Part of a small language model's weights.
Architecture: LayerNorm before each block, learned positions, biases, tied embeddings.
Training: a variant of SOAP for these matrices, 232M tokens.
Each number is 500 + 40 x the weight over its row's rms, rounded and kept within 0 to 999. Layers, rows and columns count from 0. Numbers have three digits each. The size before them is the row's rms in percent of the matrix's.

# o: layer 4 attention output (transposed), 256x256, rms 0.0636, rows 24-70, columns 128-191
# v: layer 4 attention value, 256x256, rms 0.0742, rows 25-70, columns 128-191
o24 094:565457516447449494531506550482513460475481477518492534438530571506474486467491547565522457454518477468431483498461527507553485575471528463485471449531510468447498608484444460480521519506460464
v25 105:509527501557460543554486459533530498541484566508526535467448530565470474556462529485516469484510477499449507446502495526475475459507487535472614510506465441442524506439420512545573500480497483
o25 103:519539519450540494500561492535438502506501427535436489528522438442581521509555499476526507482470504532513484449550486494453487514457550449583443501494470434517450448490512535529501513469565538
v26 105:492462579488546529466500550474466522451563437476502549549515480527484503482503509457446467445600541521486549450486435479435522425549428427455466510502464524409563469472444511502507486532485470
o26 106:466538480569463475561447462519491421456478490494485431542513532501484456548470466513487564568469487464488513525552486536545487552516551503508555431520528480507551476474509514570457516589564541
v27 107:534480573487580467536496546512554476491542527524562507478528520489426548574540540491499612545525502482509570530479471499460532462509512509526466542515457522502473468516544533485416506551552499
o27 105:459515516474477455497484513500439552523469475479497497569507524505548516449430507494424541518573468552421504497455556567533486542632464468470535451491490489448501484524467451490586489461495469
v28 099:489410552466408513440535476574562469517514544571476514506491478472500577496509486524506540465549518541435544463490482518437446457525492480491559453576477465466538497485471471536538465542471457
o28 098:476543465462574486509482527553464477492537497472514440428477436474519422500487487539451480480451471512513525494503525501528536454493483517457538550464510498480491488490520542528467593437556527
v29 109:495429467479588499462498490454469532498498496491536586465474493531528490520430514459510469478555468436525462529460456558422497479383515513454488497467470468509462472504523517477579477429553467
o29 110:510510501504375504534498475485520533518448482494468420563557587492514576500545522539443532526468509558530539541520518489582494523596452470519510508475452505509456505442544470571450524513449582
v30 105:470611511503484471467498537492417488501529473491438476516499497531484428524535498481537458550497544538498454504542530612557441601496560466450535479440576492543495503490483478462442481470503487
o30 102:544426476511506510552535507503487500525481553478475493440476488526446493581446445481590599462462501505484546507449468462478488490461465499536473504627514477394553488508463557482504467596490510
v31 106:459495476491514495446519479540457456521518483487449491510476467497472511546541503507537504448584572574462527434556548510472481505439517438446527427430487561521495458548431495543496514534573459
o31 103:498554466550513555515515484552541555461476463502496445452506557543519432537442473534491556559467471511512487552500521497559517390482466530537487541561457441466538555420511492451445480490547442
v32 106:494489476529486478542493450451515445425548529438498510539423526546495543390469456552428480484434485537502496450449464506500540550504524494557470486505511507508468506463488479474500452533512530
o32 104:470466490548480558450568489545467501511486506534527579438486535455508482490535501496593472450485498424499550437528421485530454501486443470502542491428474576591453540489494493517532532520485446
v33 105:543456536545481556468512477442487484480535535513521494558523570506503562493470537507486535510489546501549525568393474546537446515483413462446528468545481520493463562565550460519492476517526467
o33 102:443558496469500446502466531519564526532514526454489501458429492499532557571448480525413502463509467501488578528607474454467567526517463511521486499488525538525497494501545493504498484483558548
v34 096:516518482438533492508544529425500540492502455513546517559491432523550567450442478514492480486490455530483557532499552483482483436508481479517431483469503537440528495503531523555483488524503586
o34 097:552551526512431473459475512525557523472521436529479463499522501545517443514478543522505610508451492538501485540513504513563504468424514458525509492493503508459467485426478563511502508487485477
v35 110:463417580547481486509457526442570446513493501495470524509512525513500514507499477573487529463516493544542503488519503492449417394469429529448497536438451503453484473476487476539548453458567478
o35 111:482487510495535527478509470550525465480456458494491502480567516446486460533443534446443418561481428429447467509538515526540581491519489488560508532563524538593585521438499438521483519517525518
v36 111:458532459491483501488477538551503584490449515492476480445514509523442493568517540403527436569413520508539550530462494515533512526435519475504571491547444467527456529480451508503534453440483491
o36 112:552540548426520464518535513497505461569530485557516566496400463468565564471470490467445587428514492503454519576534547495439525477531515450521412493506526478516474474444542576509485540556491488
v37 106:540441448532488437549463486505493484545515467525575562528462532468491495491505496537521511518524447467459464537500442521552439408525469442459460522537517435494565468416485468426513593470570522
o37 104:438500537521568540484508517394459507500492506546406485506559484520464504550484505468519495475536572522495549472448564519493603552501527538598476455488495526499492476523526522551472454569546496
v38 100:456511428578411504533527452558489516470516509515489495556498480523467535500512460526536521495526495521464482540548502489495513497541541571545547525487567469509504490466480551433478528539551537
o38 096:516569478471587512460547495505577512486465583513534530444479534467508448511551452501496481513543545524505481487430427506440513463511462512496496503490399512498478489532539584458497535487490467
v39 103:478508391491516529454556499428448473510412536561490508518507450538522507541440523516550462449465508482527562555410437551533461484494499435461467428496430465443551551539496564452490457477458483
o39 098:568531544460423424542437525527504501491533471468466461444564491476560473438492427530422600518420435530466487485562503458494513538466486507484517516537547481527446445529513528565452534473555533
v40 104:441530476522541494491485572550490569503501494585481482486593480475588510482538524503493500467480525508442459471514519510467502500512513516481514507511475526485480421506510488525539534525468452
o40 106:557509585519460530503479500504492465425440479438463517509483491501471569486464440458457499494456421520530547567540563432528494439465553529580503544517555440466513497516485561413439464460531509
v41 105:524501448507385500545411434488481471433427536509511589461530612442431460524492477496488478500510485371505561519437506484512548507554501532570464475531390453557485445461499485562479555498483469
o41 102:568486457512543461512570560541433454546560462497555504565490441461506564459471512416435450493441525553552489469547447435473476501523523471478511504510541479611526504481529475537503445448447570
v42 095:521525576457496504553536465512542487513453492477524580487524518598529438475494520545487488495479447429487535534502452531529520514489586533535486496508537501482489476492494520514530468629531444
o42 094:549464492566518519526468480483401503475558536508535483579464443483502455505499497517543563443472516488584452441466490437605449509456477441538522518441509505567518561538500451491524536495500486
v43 110:438534454444537502539532562489458530498408493523448527530466437501525477549427505465517487515506475570494544508546503478495515547523519539458485440496432457519502500445565525441483416444438504
o43 101:483539511504480437502549452483472422559519462485486518499571533540470490479535498477561532539468466418512427457575476515463453461504498431436471468574540531505413545469435492544564455479570564
v44 102:533499454498440457467533447539522514492405501456547521467514596503514501560510505562490505427460423472501436478497491547464467514558600478504518561525470499442529474403439519581425501517502491
o44 103:519475451500516524575518556504413483503499442543443512526528453435582470433494520501498532531512531521480548566417478464499490464494473455515470430489510509529532555600491564488516505520518483
v45 101:541498498527473513539485526476518575432491536491422497502533565543404496523623505538517556491477515528537488503512492514579521555472506525534540509505464543517464546517518469479482464541493482
o45 100:514519549504542562414494536466472508624430481539515436475433486501582542509430529442534538489541515525390478516525517552489465590488449502490443465489495503483527504503518520455545472446486490
v46 099:431464481444542533492521552468480472547440541474444492486519486540472559424481526451519524536538504516582542481507534452472502488561474534460470493501512492496410579480582474503474490486484479
o46 101:545618489602495545563576495561475451558488493439515530505505476540423478506492482496446561496430461501487516416493399549464514508499492485540533442537533470484572495532412511594547487463517485
v47 097:471504519444466466488455584492524520536510544421479420481478495419474498490427494477514422501493486488493472455475520467445490488454473472479440534509469517556508555528538533507521497386533544
o47 098:534540496489558527506458492466516546505554415558526532541488535518480561528606535495504536545474508452522576546505520504483500509489518516549487523489561516426462477478501510513479465506470501
v48 091:520470556526499517502527461515547423520556494500550437513483519467490515552499487548532485465494500517468528478457586473543519553537483466547532498438501527413555472480430581554471507547485433
o48 090:502575481448556504437462482530486521448547531456490509534517582540563500533517512520526476503530492435506435552437485505490524471449524542565489442507534475534466543534582457495475545495521475
v49 098:529496498487471563493496413435476448533507528513505491474465499554433494554510501530505454558529430452546501500445502498502477509453587553503568478567478424459451596491410515489534501458537494
o49 098:536500508427565488474496523477552495516517489501500526540508531429602500485509508505429481412456497447518503541502491506493483510545436424498434476471467533571509460461458501490536564512510536
v50 105:499471451478537472519583511438518495483505566550453546554493578436410517515515503535507524490533482468455496537536476516512536476487421478472436447563487465479430491428431417508446569521569418
o50 103:520556485512459524461470536521401479544509483505483472540494435564559471448485548453482517527493475495529603457501560513520474507488525472542548517483495462602491481578504500451478390456501550
v51 098:436424493528438476451506462472412535536512472475486458506458435528530501457544480514468498511537529522542455411548542497492443495555492514482543537482523485536513473469508496477481507524500513
o51 100:555547495443501483516484458514559504486495496519554510436553525499492491510529521491562525460508480613524477548446468454550583509410507495478522505511489471467480531486510467511499515535527510
v52 095:574522548464480549498508473408460526467504527519485528531466517434538542447475481475589518531462460538542543521552514476546567549467544441514561473496527507511519501423426467534482468469508474
o52 098:460446497551484456451547487522502388569480520482514393500496483483537499493456528454488452446501516526474489512458438579467462530535503569446451493512505534530501546494503512553503556522469545
v53 096:446531464483461466519448496556547513505519521456571389514539490532536444479450469502526494559479567541513547559465498523488548477479486490583437495529477457526488521481584507451488452537473544
o53 099:515548505540496521460476494442552515472509481523451593456497504499461553497556467495565508423490454391492437488545493456494460576505476516430507514450484528458472535431552507543546516455457477
v54 104:540538516552548519574456470490520471458554516465496445560441512524530435487552513467454518509566540469452460470483488568574472481530416485480535514507543450469449549547537501496572566477477473
o54 100:489458550518478548534514600523499448507471497516547556487553461516378483540517457551538458476557582470552538498481483454485502541495561482456515513423505532514580569475514484485480462515528561
v55 101:504551516485588470537577531516514495524480459579475530457478478490494473488517512533504535480470490522570530461513516437518561591473529451477507474433516587473487510541462468541414487484524465
o55 100:517499395541424596497526482490454475468517454503501553488520514536512450498410486512511525489441479484491454521518557556483445466510513465581522491506447453484544495493433440437546554506501458
v56 106:556580453496543566525464465502443552403578570489427460530534519434500504530480543475559537494479515456465525510499504516568526505548506432470494466544472562571524475534560553464438556484523545
o56 113:437510483493564431459540537478503481507434528571529453498465517483510568481492465509508538504550559534446514537511437418488483586495556533496460505539541513497505501531451473472452398571461458
v57 103:457517473499519470514493536455472466523482549422439473526494507458418497524512467542517525440531491605476431474517515482478546461480471438508443485491453510603460531417552471446490478533518495
o57 098:480477468490533527551471457448501502537471470515502550501497518575445451491536538425480553589565473433468542470463534488539444502518438484439495464527478477421472549552528531469565403477479496
v58 103:450502483528497529498494572466535502509498519464503500522581472580455533487492522508515462551464499470543453477435527490474416504490437497462594483517538502415458485499495503456460469542500490
o58 100:509552474430532467479452429541554468470507502475497482491433501487441460469412500522500551508487464518518539450525517470531539487501521484577502488560464551515570471570440527572523561499461464
v59 109:501518452451453499507488524532500433527432386524497510560508497462512535548503455555500492561473482538536539556492559433569552588536510573486425490472534479528422549505508468472407514456471465
o59 111:528519501577474484571474497520453535424515545479510572404497518520482449495516487460506502519506460467526441526499400529452429445569533445475497517510490461532530460493477538535595521505559576
v60 104:471472523494474467552476500395550518522422544548461485504450519486527530544413496482552444518490452474456476490513507471460521496479490513488542444498511538517544405536475500487470487457494464
o60 107:549523443526567478448506579566531490462508517510549463433519490558475477487501487514517544495485537478506491531560488545501481450556483522454526562520526504512475590563503454494499509500467446
v61 094:475568484505497454418545443530508534552504560440493546464584484568444515583536436467468521447524427422544517479430480554408566503484578493488526504522499466492536532486450514452525455540476436
o61 095:515473481542457475547441512452532449471474510572459513460437498484586448518537509538494516531504559527536515439559497454550414460468424474471524453583521489461506490468500578503484507522475538
v62 103:479529496484416493453466521536421544501495547571440499569576437517506462475470497445535529559505512544458509436541520500497471504546448464509432480509490519479459598518561491497517527554423480
o62 101:470454482496588496506480465511590515478484545459527569483459453503500495444485538565493534513525479549443503540502496529474528433458502572441472542517492577500556444514475519532527456465540524
v63 107:456511437566434481540517479473499468561531514451546498480446459529485485461446499525486527547417466548552471490522523528510447455465532516476535525581515404502526503461457557431481523535493526
o63 108:514544475471553476427545460496504525477572468541464474495492488485509468539527491428549529494518543501471526506487388481500592478520536512518460462500463513472513496476491529521455546507467437
v64 107:480517408487478536531461457526512487504533528524490530547491540434468558500461462476549538509502471448504536500481558450510517481533508494498469434536445520405489490458478444540470475586491506
o64 105:583584490504530477464500631561490519568435477518513508492503486527505571498505519557479615566481496561476487488506416475482511461484470474612463461475502502571486492483579544526489543458579470
v65 098:565509490457542480487512504512478531480533526484497537551482515494461488545593431514523530446514524497458578559465480546524485452440517428509444425463523528493507481517509491509458557521457423
o65 100:481493533572515525488465472538467520522503473444432380558522426508537515502430531489507509523543475510457461490498536480476559566497546561500525511511405462491516535453509511488540446470519571
v66 097:534508435480454553568510458488440496521472477504513540518519485510517498459498522513479492471459436458493523435471446447462474474567472546538524455534428404453532510445484455508519555535487503
o66 099:477505514478464482477559491448456498497507398480530534456495508472487475430463463519447454508540478515534503415501438535470470523419517475552465495511443521570501457527451494535495531440478440
v67 104:521496532439587495425541530467441469460583446519514504535528444565502478500486506459533503591457534505590496537452505525518544555482495453502430520505460481507508504551520505514398487513518435
o67 110:498493498509428482453465544434520514521463551436488477451449589508475544488436442518460540444565464457484536540465524449473483476601551555493525430475465535514507556421541417528522547526502527
v68 087:488532379485507517489500507520484483450481539476573507497536479500513526517505497491540430508522498537489542503509512507568490450520558489519531501489459465564501494437565530555449502461493547
o68 087:490478608511413491477599494501515455537462452509491546510519515511470537468493500526477574469529441473533545480516466532441487542539464488508508458542552521474488520514473563549503464534497510
v69 092:491518450510499522544459458509507478489454563551443511498521514561576413494447513461581613505485607552464523545520552562576480477465522466551495482479530498497511484518536572513499555545512554
o69 098:528468522518583459443518534530484541481522505447496498500501455490454489542503425441491485510596478526482395499497414445447507517531569607465452564497446431553552530440524470532525487471493414
v70 099:609491537470532476465500514478579430478463507440462542491513495548446445481581505563414481481485487545501468483444515533508480492441488462460513535473470465496557507551476464506549475443584446
o70 099:421414486502528594497495489445457558524548571506484482533484540494492429450448507475495425528494504437488545504488517500516506554473455538521477474484476492534478468482527479528500522570394493